config.yaml
vocab_size: 8192
activation: "swiglu"
norm_eps: 1e-05
rope_fraction: 1.0
qk_norm: false
attn_scale: 0.177
bias: "none"
optimizer: "adam_variant"
beta1: 0.9
grad_clip: 0.5
warmup_steps: 456
doc_mask: true
z_loss: 0.0001
Each number is 500 + 40 x the weight over its row's rms, rounded and kept within 0 to 999. Layers, rows and columns count from 0. Numbers have three digits each. The size before them is the row's rms in percent of the matrix's.

# layer 3 MLP down (transposed), 576x224, rms 0.0477, rows 472-513, columns 112-223
111:567486512516539463521551461490532490514493453543473469380469489505460457553519513463525480494490443424425492520445507477482481478474529477442467537442484465538419506515515535474528488481508569486524491501483496467500505500473542532493587520574492491535591503477510457497432486552554525526540496500540487501438475529462454542491485487488
095:514509517506430473472521442516493449497534459491501552502521531470485396577520569497558540518498540484514435531547536499465511549458577513468528524536509563500482438559511508505497524511420542545508554499540465458517483453510459492505519461581515486518534481566498400540486521452521510503572444476470483405495505491427541505453431469505
118:537493447566510527447536516566476519531499534504479508498458501459529491534495472450487524458485506473530412497529487437481535478526488518468567496498490497460566513534447506541553469555491418527526474476451521652504520413467613495462549492483513484533453516529450500536506567505562544423507524501473491466460504490452449481490514448507
098:551572440496552476597458483488469529574458494490510492504555571506452523450450554471505470512536496531519511550526467477503489523467521527514449531477455515465482471491480491513460411518547528523469525559527458685525500566499530451488509499488485464489464506545523510512508507510523512529586515465525461471514530491481474496513463517499
101:457459500436480472498517506508572520587528424497571539555457469496489488499526500523565469457496478521477508502481458443546513509511436492560480482483518462490456560465501521478519523492457477465574551558496502477493497569420416573472492549395470490477535537540485476561462500474545428535409493541508510483497470533447573501525435468497
109:465525391433619515552407435517536518497506555452517489578539504528497504512460452523530440485428474520575506464484462507487439488521549442525479441497457506547457507474512475521461498542506498500533537499532504699513549485551518476496534535533481523534558529482459439494562465556488470519481487549474479487457516446531463487476459512476
097:486519501464408476453496506487540471503482528527538538502462566511507453485576549466525530550450440554506477483466502563474511477524544508536512491523483493507508474556617475430436520534516490510503490509519528361495520531484502484451494604505501487451462487559561477501539598467415526374438503509537535481523529507538536465519494484567
086:502428497544530512515490528571499549488481537479464502465525467460515520526508510465536509507561486472501515471496486621428552505456461550532557522438518505568597542455524469458495478431503477482466509565497425505529475467530512506510472500531491489518554521538539487522510467500428484436405482491558516441581459455473587507505492386439
094:444466470456589539458484526467474545427460429529512489502458465524497475497501512495539489494509481528424469477486529431462452487476493552530516486531510473502557504460456461517510413501502526410560490480539473612482532466513507488546518453458495406518505470465484468517389425527447459447470580570506517542526482388531501505526518481471
091:454535482496471502533446580582615444491428465515433495490520483429459600506546484483470462538524454447527443569491549504517471497549450515527585533414478547488550522546467482454458500515515423532522507523547517414463454492500500514518467507493505417499528474569492544474506560498476460506521513447499476505565538509534496487548493474435
097:438498429498503525510458439523556583489535451467475426569487436456501511496479449508515539462465524467465495513464476478476504568481559447499460474474534491499461463488384484501496528533545466502500589566426511516512546560506542485559489516505478505525493454526486570526493553485470471531500488456448450505498505473506470505482464522511
091:509537465475613470504523491567473601482503537507482538501486483566539473560467492550519477545471560448523461472510431496520534512540511531500489471506493493450451462514415472483449460542539527520486435482520435582509475465434531538526495529560517505473525530446494468478490473514509499543435535573496493503465494552465518503496532460567
081:427501568485532536457572508506528520536479532555494484487527515490515441540485509500484524510505475512500489485466492520544555508475582537568456521475497518556563491458474524479573518531422563475621497475521581511522518475467479568526545420507436517507473479457488485567367520490490429493516451518523503476478531518521505515535511479443
090:558564492556540531535523498401421531472540547543488540527485544448503545498455438463494485529534455440463546580499448511519492509523522567483445555515536520466480517563494470540474460499475492439576454512491507567525495455437535497531482474436444502464548509549518484551548431468482500580549587470557442547438472484492513487413429552497
106:503497491528456494549466528511521448417513489451489520488565410509509509457467512516554573558462491505502436492517482552567451447485466551488499474473499539493526489429447392440519498495413480466517443476528531345444507554519468532490525466535515514452475533538540380535508506552556433471471538460493536512508474512575475486515496458512
108:522504447458607450450491505469569507543473558522557491511558557547470503518475508481509493437494535452447542513473484515547458579503555485518428491539472500525469427514457482483461441463482468533405523528568555596515485525474455518486536563521469549488501478476466450497471549601483506451480522535479490430468492503482521547583510529466
101:482490483530493580507531515499416477494461595538510499502519455515484546463549539551495551546548477521454545482440505485571474479528536597503515505446497551496553536487503455434489487483540530482484515510416514388534514497508501548482512470536526504489414450581471456505449486513473504518483518552518477465567525581545498440512466539552
112:391581462576536514509533538509553473489487536483493511526543553480469528512463543557491504450506484483461386528518513540527426487490516543512563462473454493544564466413454480517511357500509508490541549519481438631486522556543512459479549474492507492487436465470478473504482559526453541464495544472549447510554536466480503471491509443548
098:473511494520465559584484468480520522481553487577480434491423480494514487490513534485505555520570473508482503487447532475492544487545534422475521571540510521421474462507585538467470539482476476495535466514457555373503518526522518408532487538508530416518573477454508500500445482472489517497415507544409490439511483501490465471517539570446
096:448451556477569444527511506484432514477489548511472515462495548471532518503418493538534465493544476506574535523546505477511446535447526497538486453589500505468515470550475490534510529559484504540482503478504455633420524492504487497438495490450510479531467492512491525520441466517533530525495509500506491452458485555475434496537429572516
097:458546596519446512506500511502516507490468452541560494498503445509579528558492517556512502543554490531492476490587511456503507519557516528523481516475483542473495494470521535504530467477488541499512417541453528377528547512580545501527542475498508553453468506544469530475438536471503505466548482499478487518549504565464513572556482520533
097:461505496507548504456500464508496527522545481528481416533535490495454501467544476501482576476513470512487505523506503561492467535482530430556512465522522516476484457513505510530558450381508487461448427547510477563496515457555516596500471521473452517511487463577440497545510517537539437435463548530467512414546518481502501530473512561471
107:514501543540537480484436459540470477472542531508549529526488484481501526481490539554474493529493469532511563463490563451513481484503495519467494466513515493474542472443534493512534461474442412536433431529486533311470508519496469460525550526483576543529486518476524523487491556457516454465494572470449506436480446487478552549472478510484
097:541539530565440543532483548523481543466571518457518479498488407443522493427465455510452533482530545574485468497532568462500507492483482512543467503544440515488468436514487466545460539555522417455412456501513545537424482485584489480524525518514554502524534493503564494547526513467515479495550472513549452537541528525532435483493549579497
095:433422528559511562517515485487482479417517508481451529468438554499448610478458526510543489525490521498490411466450569417475513476440489588457566489531486449608492490452456385551509524483565523492556601526502487568540561551500474441506540479521461466471500528549514483526454519478498479466544496520530530457556509487474593478482510506537
097:477507457509482536463473456536519493479440529425501531520453468496544516557496407500551470438540430473436430491466495457499515497506439486445443556491429488563484487568518492579495474566430568471519482514452453517476470483561442480469546496444486496542471452511452488531521430530448412587479459546503524495538501553585490485542468498462
118:510461505403535474520506462485461513526481476503405485512549547501483499472515513516491531506494501477551528482466611463511511476522508472529551445482424534439502491540522445507508550567471517525480451521531516523561521471508532552478468421443495492424557566507448494467512463491547520484514448493469514563484473533508553461433527566458
096:465489501482458515524534549485535509458529427473515512530573436535526454538508546523575520488518504478537471508521436531515569516475501562486451495537521501511517554457493459519505505535506548532468472462550525507519494454504590512412490474430598511466481456498463521477538472447521517454608534542505516521497483441523461535495464518478
115:506554520485439467465523511448564501473502517486499471521527476506455530495468447509460467487502548452452495505397524474526483495460546553473484536484495496547515442478488595525435547499504511515495490535542498452548494553556590530537463532520543460538515492490502451490480485453462530482546489498462486480499450544536560553446569523477
102:527476476550581501493522579535519494534501554489451537537512513517513492516469403547499539500467528505479488532517427538533539517486487525496558494580513537458586468474512504491488465446472535512530501474513457721512478427483562468539456484503521483433473480427546446551533502504475554439541419505486518501544441507411473497549539503484
110:488517476481553496510489530413536501487521556510547498512454435529499489572509522513437467458557486543519476503503550489511482476535639507483553504503495562529501539418505470503481522512472533537481482447527463603464496413484487491527475567426469537492445538511453473548559431572526539446463470554504516441397495453515454543518498528480
084:507513535502460468447418500459559559491465447559553484507497538467502568414455486504491520493519453492503541521427514503508476526431425516450494524483541515464445549492492479503493531490519486569505505547528471479509479503527472564510473429501482601505497475455458559512474505478495527527537522559491488508478447529450592480499567567420
099:485489547513478533491570457556524544537524495432468513552474459553453533481462543481488476531572467458485526544567527556569446527534496487495528547493518468533483526487520464523498474455489476519427468512509507382490516458565537523616531533526539537512456492532500508501465519489492525427500503459461493460516520505508475512467505454551
081:484495520496442503451483510559452495566520520442450496498495470466461465516492516525507502472446470517550472542494512495502530461498503466577451483464463539577447551529478477452546492512565535403483528530472551420577496495559537495556482486577520561547483550471503532446488497485501420523519513538478530456499534609483484517522537535486
098:436419462492454526512539517468451468549505440553522593500497485579517472497524401470437515497485457508484546551459493473510450505471480463501448454562463483517482503481467455457512466427532490431472522511524535536555486510525549512431434483476465517521578462507520553545517472488509509494505472482452484510519516474522526498463522497426
094:479517523449406425442556504457524514512489505530482521503455511532460492553507489490468471561486513495529578491533520557545490470484488508550488470473461438416547526525554507421488547453490490562505512448495588373507507460483505496538507500533505543508509542516446546453464574429500460506524491471451486541498506483544576479537436479476
089:448538518482494596513451446502458455441483477540539493512473512535521499454543506462529572470482463454519550466503499507514560457592523481512512475574453492487487491436437481553501513498511501555559486505551472460511458451554501541488494519470490535505558440562517594505494471460475468534488506479536515504555543406499454458482503417416
123:522438508520606484562512568463508565551509544512421531521496500491465436526535434452472488449480510429493508494480582483486486554502495485521542489509524473427452470475525514491517428545504539508535447495476480607562485508544486502453477466448501493453590604528440521504540436559509489490503494522530537562533507463473506463506530527484
085:500471467455525508549546439507599450516505482616502503488438522436532488536556528457547500515554538531521478522484525506513542518502526499448512483435526526519523490425495546535524472510505511514454523513527462580460463483478480521531549512585539456520544420523470464513479476555478447513461467519448482471580448531485500584440431540434
092:491554451531486502528546584497467455483532511544504527534498595550451458532447469467512495422532507526506567520551524440554533503501539453441513491568534498458504530518470487482481508496517495508502499508543494536509494420398475458474463497555461479451471452476454558417563507493496568506517441550558567542439506518484518472489486546502
107:506476574519654492555439485496469518487448493520489520493506513567472485479509494467482481443496493544511584452458478485452451481488508495495467525516480511488485428480455510485514469507515482420434553507517508566504454602448477474492472532454437516489521559432472478516528488555515504561482584476515509507479496457460505515510535431457
113:523555483514536483422499487514439485522477499490418472466563508450474527508480580561558520477453481480479457514568522513496484444492482472495431446530461457500435495528491539482447538501525462503544550467462479460504542581506546443504511514551496487476380482531500507436464558517414403473516455507548487443437450494497505555530472515516
# layer 3 MLP gate, 576x224, rms 0.0476, rows 473-514, columns 112-223
099:457494473547599547468489507534489482438495507534483419443502474504526418459532501469541470545479502558481441498506419451453525485442544476497523529496502467517551475543475496547495452456488630592437467490533441449575466475533498478488474463483489476555551506475518510503546480581405466555479458513485533479561483462529487484446539532564
113:534520498516503545505477431506513566487538583487513432402559467429469479465502449452474526548516499496545541464509526548458483451520545544439539514549511453510476510492541508528486502514514491522533513552438576489488473532568541532523501542512482526484503519513578475521507542491482426536415586509499450572494508531497585459474440434492
099:463464507467529534458511533491567563489506542520507532521509463519599483488557470553469513561488494502609554451383469502573534459480522487540530553464532497462486501460505473414568542515489490542438441495472512482514561455479515514524459514523486510486459529475553462574514492497510582434490542534533470439521531468506545538580540469521
103:545489492565484490580480447463465458489527498478454555479464475555474512472472486523485557456541514511519446443423450455489527507512448501494471524468471546553484592489506505493551492558496502511513594485469572492456547545473460493435500555504444455458490579467517503515595510537557464477472496541526567451530557516475522505526487490546
110:459510555494468460469541541544518496468468459528486498466488538500482551489492529520526551516582462470428488535439487551415478467525500552526593471553569476540508532420507465442565493449523593473530529509478508508523484510532477513498469563450531469419509461470607393490470516465536513494484452482506528534549421470501481443490506423522
100:540528493507484506558463496506570471523490488510470570479473548499480437449529446488580480409532457465531488534452467561520585526483457476452454547497584523447419520513535449505522532513525520608546511421487476506493475484449518522483531471523513522456573419523481511520481456504532506478477475564524455473474508506447513527527550590543
087:553432578500481530464562565441559512516546551470447504465498547503505495441449491555547517509461522496569479546443492539519497510440557447514472511481491543565503541472499428478507479504495455527470460507480474516517523509514539607445447492570501522512468471513492540460508524466525464480586529409512475450557443501531529544518492478492
091:482487548491452568481510484516485528520560484433503515486509485537472523404530431488526562523514427451543490503548496521459532475494601623554511505483484552504488474436424522491464568514493448450497459481489489488461495510488557502538476542504526500518495548489504504496509507511562483463385527504491522400553538478443478573465530565522
093:510474507478531505503454509508528499542493523467489483477522472541445464485445573486516473518495493553461507474504527551529447442512517516490459480521462504518436493484516507513512471529504509503460546520432496491521529561494482461501475460489465492478604524509549529462514410528480479540485534496543522525438473461467482499456509556482
098:502525500462443547524460422521498465484548462537539481511540478449483540483449519415499503479434522447495517499484518421542516548453520446441448564623542470473473540490547487451469529585485525442559535541532542492474475547509518499513499438553484534568492469504520523518456459462540522476501536480467507527483461526466511415537501563474
094:574574501508505505497558527501548505439489523499496526496496462578468484445433473482518484473531470516545565521542447489540509447496498446553495536477585541467395441507470541459534426485463536511517432466471516498483517482503502458542515592460425549491451505529437432445452431505455483530515504570541473515518487472510490474520517561452
086:497473459429501481456509480469410480567501551530501521447515518528457542468443469513583471502559566532587503423497517588495502457503520533645516474523473517429453499441491502479463448545458502486501540601440493488546471485545483536441527502459521492460494530499539561455523395520513506551458496466528535422485511522479556502466566494536
093:509551456510503443531443508421478530475477507465481511584516492538478479428455482521498539514573570490508534502453626522599570499551482498482451570496461536594479491554434482489545483500540517426480496530491498479583493520521477449512425508448482452465593499516462494472558455467436476529531566485490516458441479525559515468500535535580
100:497460549550488492496548442513484534528525481419495588507505492532400500562472553520490507515503540443535499524444445504499550450458514470450535466498589442530515466464499515589484486539496445429492476516479463506475532554488486541526529524486538454498546444514490520501551528523528493478554469482485496409513479501507583467475436491583
110:516521507533465508562505488506466502515528474476484402456527485576607473592430496495549491521506521480518500535485475535491478581487502513472467540602530576476512497541538491397546537506481498509535525535436445498473532545532495509468502479535488461440427495493481527466500455515544478484585518576501558503498522542516538416486487530461
099:525530433504471465500476487455524456517578470534533533503469506528403455443518454514554519513444504494530546432468465493551497422530532464498533456474481516467430468496453467601538473494537524494552458506555498459445432480428499442479558451527532447480573527412499434503479484504493480508428456484563498495494522498504474503466507482536
108:489438598454486456474578562584487548497531514436572536571481456501414541517454461505504446539399475560474489526478497444492471538567488505452460493470465494488460458465496486561511397528463513562504509503512515476498527534593508569548523510494526533550468440499449477491402520468480448458466484502531509489543536510487423475492473435531
103:495548468506496434560529495507527520462472551484433536499505617508467465446514471421490468475437443540495486537505510512460503511517523406512480444513460485520494500373516518550516459495495487511478487462502476480476438529530513519460486453508446574561476490512484501496510517559491482464431491479463451538567543520515434560567492518516
100:471466527514495457557496508462569565467479462519493448504511529478485505505528445523516574515466550480524531517491508465493499497483495541511501498519469549478500431468469476493528503556569480517476554479462506483534516492521495479575551474619480500496547596501553491595501527432502460581523462474520508569449476535442485514441467469493
097:488546519505521494481478526491465549473549442487524572612527486505481507524472487580481444480467574453525531394554550470489493465527504516463473486474482519462449456478528564406470551454462471562470548507492485528510476545513516529628418539475540471546520547579535464540491509492560452454507483456499524480528551513514580477479477431503
097:493522494470503443495476527480506577484491538493509507479481471425566494500463491525483541564462500487538469481514443456456515532503544490481485493504477440464524508540447470557565524521535544481525414435462515475522481491441476505519456563526437529491500529447466526515506542428580432478519514527484548509559514570452503544471584520513
103:499497546480527568509474470513494437474482501504509523503508535466456514560427542513459494471491516474439559433461541425521550399420441582490481490491499542523560505485472525481554529452545506457498570494468497511482542499490538461562514528549478468520496487575492495478490565453525507547526505439506524502519475436428547527472437481574
096:540618440468508427549442468434505548428486533459529440469495516516449480471459501446459419597473432461480552499471445550520548520533432431469481500486486499461523467504551501532458514559510517516490446516471557546495469516487514580562505563556457446478566576511489493470460486546521479505501471462551485469489486455555510458507462589437
098:477524470509497521468476535569463498492544538561416542441541467507553479474499489535528538479500546509459611450569526487431540433493480520536496484444479516562562526484479610505476519479462515503482433478475456501536532578489487518565450437482432531620465527516451499457513496421477509507451471439551445509547532526499551612548476485513
096:443500445447548503549527526528504448494569495496472518487555476472525469429459575429505514489440549551494487450532501507562470513459550505474540486477448521516514510490528508458510532552502472456508418464477480475451447463501539527482422581534430471490478445505544421517498474447512501496424484540449511481492475511468504472478515569490
119:480530510542483540489386490483517468484465476617536508531538545547532581561449524478550444473443472540481598513487516569550477415506493433554473482469503488496543445455460499562522516506536501522465496605466528522458492528475475460526555455396417571472488490574485554569505529480498461488472454498457477486401468522573590481438494495474
095:451525540519536500529570461498553502557447513560560507486511481480513473453455522524427526485447441400477471532507536460550504514574438490525518526495510461499495469505460514490499472448532565497508569554463544511495554509450476461541500421466476517483506603441537509525394573505542455505473543464584440459492519431526532460471526513467
113:583504448457529463511433527519484481551545532467524448462487526506535526518603496435477554507455490491533515536556575560484576514525531481483508472518463450563549558462507428537576608546584473493484513482556528521507359497473485538489502484476539515493543508521522549520482489513524560477513508455459485518395519476447594519495556482531
101:509493454456542475520466462449496503564587518465518505469478454481501444498523585520443514466388520488486474513497479539471488437466492525492543543534467471526543538413510482473501512536552500448513607518551445466546578526477435550518464479498487393572579517478496438453492562543560499567504454479526416594524552478532510502502518498568
109:536532519471486522462565442538459557532512510535520413490480513484487513531529514489549550629486471473489461508551500478489512481601475460566514454535599471501452568466486550487492538455525469473583527508584531517431509518539479506432541510558538512522501522462591465471485515486469466483455516477497493554407509460549464486516563495483
083:468552470562458540528548562433511469538461514565464499519458480509548466508551565470524526491522540468470552497475478524490447435518458484467450472609457505517449510501542477468527509523474479459551558489507423497499535498523494452495461480464469554457553449443523560514467514480479487503551454505450503407455550496492497513536462501434
102:464466537441488536510501454527490589548505514513521489505421529532479479517482497523534476468481548445465500523515442509495563511475482523584522517493509478517586485589498455528516459494552523508522492460460473487497556446573479500493487464431519500506464494477534527430481476580550506470505532558496528469458525496560558572562556489504
089:561545537416471514571507521470470492465494473531486416524492552520490532495502445420554498488474533534524576466539487408523487495449533506483492511519515517560507432550557435541558509497552496469500527495464488445439546430457548472522503433543480523465483469519501501517460493502447436462500557500481519507496565417528478500467510550502
100:514495483502474480464543534438449527569480488514493463576446490505499534535453482484501514532468553503442466457447576448457484443480469503469484514544496481448490475486492592535472435464492460492537496503487438456580501464529502580470498428385529517472497542494547500517504536506498504554487500422564541468469526514470432519522434545533
090:521472461442554411591446488417479529537524514471484489465477487564464510561472487576466386463424587530522407589517548458528563504474442476476532541535459501525549475564473548550467554482508471581415551480512444493517494463552490491506500501504493464440508487473507532510450505477477429484524503477511523526420520496538488534504433434538
093:513474519529498547480542461498492558536438444484548530462524528477515526520481497454457505495511532464539487523531469377536506503509451458570512493495449510475459451464527527551503488489529531482436471464448449505486518482561518486506450521516481551591534558493418498469433467527500564498499540526522499481498420478493499487453447510508
130:518544486490518527506446419571548458440484533533484473552489501514472557500487483548546548482484474560472531458506485550551491505521523490482416510420485514537563417439505553514471529430519526491450512578544445494449494494434496474538584554518457577505430454557546504459467556511492513456520494425429546458509497561580473562481455486464
087:510566489513521610523470498542526510518526459405481499437460554518457542519449542477461507501469436466464427466522488580577510535509527548476470424445479567421513595560480448466492516532479534486519493484503575478522490519510527542504530535474507499503441415512464457490443460487444450481518553519586444473438511546523507565470497512420
096:518530489541516561603477492489541524446484496494553501477582514457500502501436565524497456450530472456493512485480500591583461534526454524477500519462474542408499524507449478540470504388515550503516501498478512500487505528512562576497518520547483485446528452528504500512442478530479561489423467504466514474465533460401490509464542470494
101:473454506504598571470509485491511570473491540423525593519486516495529414483510509499460476569559560512523514453501520536542509534546547454485531502523457481507501525473521456486536414508483485461421462541498488488455553528515539472517511517411501544559492469419426446500462461504471457535496556585582461519489442541489492464507451497514
115:501461493494495572502484508445559526490515542513467517472475523471491459500578475534425409536497461481502479512460464509483429542449455469469575464491489552484511549531493461536567475512571500518498493452540537498532514451455471514489482523445517484480499469526507550511531404492510516526459461469458568453553468544500551474459478477573
094:546581568468533548493512501447554479450489476611479563486556456498400467496424523519495475539493439486492487507480478452525511479526487465627495575502514483528481546550445528425461499505496524482533501500510576468538505496476431559484489498505519499546538555523508467512408529505492419466436480608504514548439530511507469520479502525549
# layer 3 MLP up, 576x224, rms 0.0474, rows 473-513, columns 112-223
099:570487559542429513496570518564497483430584487474512554418482480521482448541456514553495530524504493478424476532464561561493553547482456575402418532514487540456487461502495508520458469549467536591416475491470435489508497486461494453530495522497511483501514455566503518517529527593466454513462432497451547471525505465500464483505477522504
111:483584503476483524553549551470500489505471453491520511478493504472451425438421403498494508536421523491547491527494603545489507542544541490462501540481475471542514427520441530459507510546474452504485477522492463511444525431455471526452570556476504544548504528546457455525491573471541416481514380455460491484566549476577507489520538493514
100:483508552584504469491521493447446435487511469430475434570495538504445560518499540487505451468547488469466511569537513534425517509546449482436498407557528437441443515565567512562486479562454495524533522483595521542535502491524514497470486501585529535509606505493579451437421490493503497534533483476509528520564504493544531477487450510469
098:454497420529540586480473517426507431471478554473463525474421450474547538461580565531508521506531534493553497504502396536441470467516551441462453506555480539490522554582499451499470528476543548465508570506528486473496473540477543548561455462482456420494522521512467498466516526535490434490524532430532569536587442539524478466470425505425
107:504489453516558531471496468444487546457505519455517442509575462477501450489553496507542499516402485501523483534549462483554565502474466477537483542449415545488442535615499500521463506592524470454488470558527497520506545518455522424501507518487428550578544480516441536508543480501429476442451552447531473489518563501533527573498503542506
094:543503482512448451501455492498519499429532427498461583468452555481527448446508505488537467469478462523502559501495513567545530512520558526463429518482487467483518469494530469387489537464496505573579545501487485548472471516541573489539472516508494497531451475531521460469547473547522484494565478457597525507507533518485560555534508490473
085:457597524467540562448458497588513522480434488559509539559482448532499503522543507493495454489512516573429496551476492521523543511394581508551558536445487487487488453578482471560520522498416509497528494469461418528479471459469551515479515505520458544599501509532518458495490549445544483529506469546496511548517549492444482514471530500505
097:523454454528466484480525574522515497562442447565511569475489496422462511540485521487500460501461571519509457475546509555513497558527474378559459460520502546479501555503559515603606509519538557519540490454484445487474530534476496573443514483520488526495517469584480573501479451463446521541532498522547463516421446488570482446553500441504
094:540553479508496479510473545464601501507519575535484534469507540547438557461445458500440576472585438547511585509454458539570468439608529475512486448480451432469466515530475507434465504481484476506448471475473500475508490532492498500531494433459502461472462516491553524510519463430529460516419581438523489520509510549522472488460512537477
098:388554488476435534491457537514499483480414490478528510482450434485480513549502482511507553522496518464510518467468506552498491559480472508435475462515462557470506413531485438467498567583523495499463553501527472501560540520482504541477471498471453500411515479457509500446478493422463454518462450430488498513520493476485512500471478566534
096:502461530476483475490506485546560518507530376484470482533527442437476543486554463529515518487451511587543519463577508490540531511476522481452549530533411443490527520448524550468518499443538579510507495520442504521543597500440490538528478495547514484606431524542475512484546569466508485502480485389539484482489600490474505505451500464509
082:481474520467519509499501522469507486470448508531527473451540525440455462467479484527497494499480518447459566465518504442532460467468555510461614488457509497544491478493500530488510443488514513505473447572539489494516500436469531547408485535544538513553605512457510500505508503467457495501543451512487524486453475496521520506536478466533
092:470440533494442595493485557485537503462510507474485531469471453542513475490495465474469559419560441533553521491449453485515455509512542482466580494610498517496590502452484416557545525511514466478530501485499485553426580443477528489518483494541512465456530542523473472538516465492492486482532471467542449497529519511481436494529545492552
101:478430417476445530558485474588525501519571457448453496527475500550508538476486564501587505525549471452486496536494487485468503570436469462439536478440484595463499520432365536488505487470475542454438460466478489535522470537484482571499480516480507451523505494498498485486489559554498459455512448522506543503481491492513521554486452507441
109:505475420507541502523548491497481475503516542549531523458458547479450439462528488478517477480508534574499519489452485449515557500498506543504544434518387524587492548523541529496460489575536434498454519482568517530442499440445539528482527519460509539488488559520497536488526546559435517498452498479496510511558495505441480470553497471580
102:512514491472533532471466579552480522475439489530520513544448513511440491517516474583501483513469560529470430359559419477514472515475479492524512489553355449504525601522528519498493544497589464450530502504548532470506501553504504489450483422541466567499541533460433518459464495478495534514500491514539472478517549509499470550518519518498
103:465428480494454481523524509462554466493492488503463482476526471478495522516558535502521491486536472429539483508475456531465565546441531536497555526494502536524573530497588440492536562506488472481477475491425496490521491582431537474453397466503549421512552497426540525510592546497483454461458527481551582462548513459467593527483503518523
097:540609448493561479557526556488433525443494410552482538497505570492490505557542495528459511508546517503475474525529498508531523544560511513468474528477486416518493525440469537522499529557534485420502533477531493544521469502544497557531476462497535514540459508506487531554464499501501505458552464542480470458434483417449542439542497418411
097:505499508470504585489500555503421500464524502496509505528521441490479444541573498523537487499504486557564505617517513482553498577575426493498496512516538486466480535507509504541523567503438507564536503557490407518513491540449484505443422484450494523497500535529480534467495444551469544459451474501478600519456552497568529516473529578500
094:499625428537499520488423449449448524454509472494510555541468501493461489489551422604432500477533547461492496459527442469551514504548509529470485488419525487538469492488483534426506531492456508529543479613508482474475467535515514469575404503525490431480486531542535512557530477515539445458464467533492505479505517466492550457537497482530
104:518522550548520407499541513497495475473593427473503545480521509516531565502458465542497527466553442486440449506516493550466465477547504512478551553544483548467474498478484509577525457517451533500523532479487534516498496480576588491476512537508460474505561417487423555523470513435446513503461511532540421512550573483460530514507460392539
111:596518509512488571446438511491471436519461509472549522429518505569507499472433591513459504418510499473524533475560519465492509499485518612490468420490489561539585527534443484482471489467600492493545496510480476490486495496513501445552508551586475495481517438516471475517527531476512525564458484467546489484470474402492479577488425491496
096:467523458521494507551537545555552498568494519492521464496466542484501503509498534542516556477452474404451503459485472490469468519462525486541512549530431535512437461506450484517542548517502496467415537472489577493480536493481446516485504533553409473494503507514525556489497514577533504491513458514503526491544460493507437458492507474453
101:462512550501544494451550545485436516510553437553514507468443519524411499446519564511551485499480496538508469452461572467514517504510441596521504464524493434472460457534501520583492516408518566535488542551507476445491458465552476564505546514556547521545513546478420509496506468447430488490481423504485505479502590490490485397493477462459
097:528602472459462507502512509499494494524587560550510553515568489507447462473483423547513494524488502507484469473442509515468537550457501501491505487468534569522458467531572467530537510489564461466532465517499484491491516467478493462459600531528507558538452548545488467542505478567451506507475449481484567589473522502531494506558437480482
114:464525524492516498455511517518499475497478396545539560470505510491515386506532568506525502541428473510525421501533515414513540484488446433501511507528539503447434556543498461486503489579487496508481449437496569494430541429436573538398464515503527481473514469454408485517487451495538519526438498528551540574479462518383494528498520527525
098:538510585471496500445537570514505448500475481529478466558567481409443495578509474525492412525476480539522460529509503504496488512445459538550470495500482474470502538484530541451443527515487556607493464596507506495428501457484499465513504493491568530428473535484432488507522442477534453485486487497519514442472507569429555469418522522449
116:507587554469489523576437574471482521524522476506493510442497501451545536514561484495498487442511424449523478515447505426518508456595546529468490521508534542568477537498484552572527457544562507493531511485512507457512492475459543512484507501466507559509534443537552521515402456446535537475440504493434494579456558472530595508491511524532
107:458479530529513587496441459488513532460498435549525530453490518490452501475506468459464417468447582494479471532545502523501481485496486493535431458530481514492510452511476486519515482406419477550399474476474525504529451449467573494497468586475527538535474482537475537465452501490465498454510442476521558423583409459527454471503466470462
109:428494449483461461508482534531554456382474542469480560500559457504518521555562429492455496440515482492560560483500561567533443470518490507414473542545484443448487504485513507539511496532529523460431496418483472503522431480494511554537477525471490521453502481526556560536465433541460531492433489501518493401497576489483521531464471496498
081:580533548484540479512494513553583458567500453530478470403456497570476479482453521532462428464519481506501497511494501452510430495526476576469435562438457417437473514520473447552604516554476493465534535535554494479480496477457550550493500532470518511498443509445464553524480445489504541443531501506510465454473588522505464497532513520489
104:513466524472453557498539541470497579566567514487489519553491470577510458486527505472496448442523491454494516520551453475487486511544508552435456479452530449449493526539462478587566505499533469487493524539446496468509529472512524511512436436438533514459499550519522518514469456547542445464482555567497500479497490437446516495545497529537
083:583522392468532545502515424450498520537503510529528538466510584425487520482559499484546431395502541525531499452514514506508431491504525490442498428563437499509475474465509569504474514483454514453552509506493469489515465467441447422514493491555523519485493546524489485474580442504508420487466485495462452485489511498458481550440513421519
102:537504527502446526522459452445573552495530413491470561512592521459545490524509503492504494470504480516574473457528475529565472510550500467470448455490575549499519540526484530432561538543528516548517512509471519483486471500455501469522513535523470462471515491464473543474403596449504489534532488499498405560500465500460501479580518492508
088:540503490421510461533490479455458580512519530498559466474488425527450575514531492563461500537400470508488511532499519521536473493494495425458547574569461476445512539570537519495479526469531520491479526440519461464497527429575552444503480491432477460530533509455420451430422531492461491489465504493475476501488529500559465568534498414494
090:570512569535540499405510558561498553494447456528528544487484444508550505492502562513504403490483410505473548542482448478482532477463468501529521525384478537518471492540445491455500480488509525518490490473461551544508530513535548431470441491488461558518555418482420441493526593529527473488456543492491531512457470515524536494464514473558
122:480386492530495481538586559491486534491514444442512524500552479509468429542521509457425444527511526431536475537483571503462474522557462507533566535549513506475455540510490491490539477560434522516547489407518531492513544538594467491440437464533589427478537525477461508521495419518537591513504502564548449559408562493470460453546523504502
087:418490546543493575528437433407510449455465469512498460498511499499527490505522508492482479492487481509452500422524534533515557521464575484512417483559477513591476485501487465453478548508494518504509514531478474547526420505507439449483481532521467477448487483436497472505530515500506569474491505506494525487456540482527528534531540505490
095:482496530516501505501534528463388467471454481497476538510481510439488492418507485421498557557463450521518546476485494492504501446485465500421536464526513444525474537446509518423551511439533514517596531516517529455525460404468507464499528559429440466489473556500537417543597514496500525480540505530543578493480528514492509462553531496520
106:616535480477491439522525458553456502550543453555483417469478456462494605445481498528575504503484466510477445587502521478502474516516517460500528492450484507507494495572505546518465513476540588510543481464543547495518484522497488568472511456494482472469500583567549494481531511486541529452522498459425566476468567465518476494513511577477
112:513463469557475566440547527537472491486511526541486529457488567518415508464483453488532470479505506495516496527514500490508486495524478540517516452502499551425444504502562530535472558524430513549478510519463521514517505512509547430465561560507514544546516506558523456502499458493554489496519514507411487538478568472540522454547518454498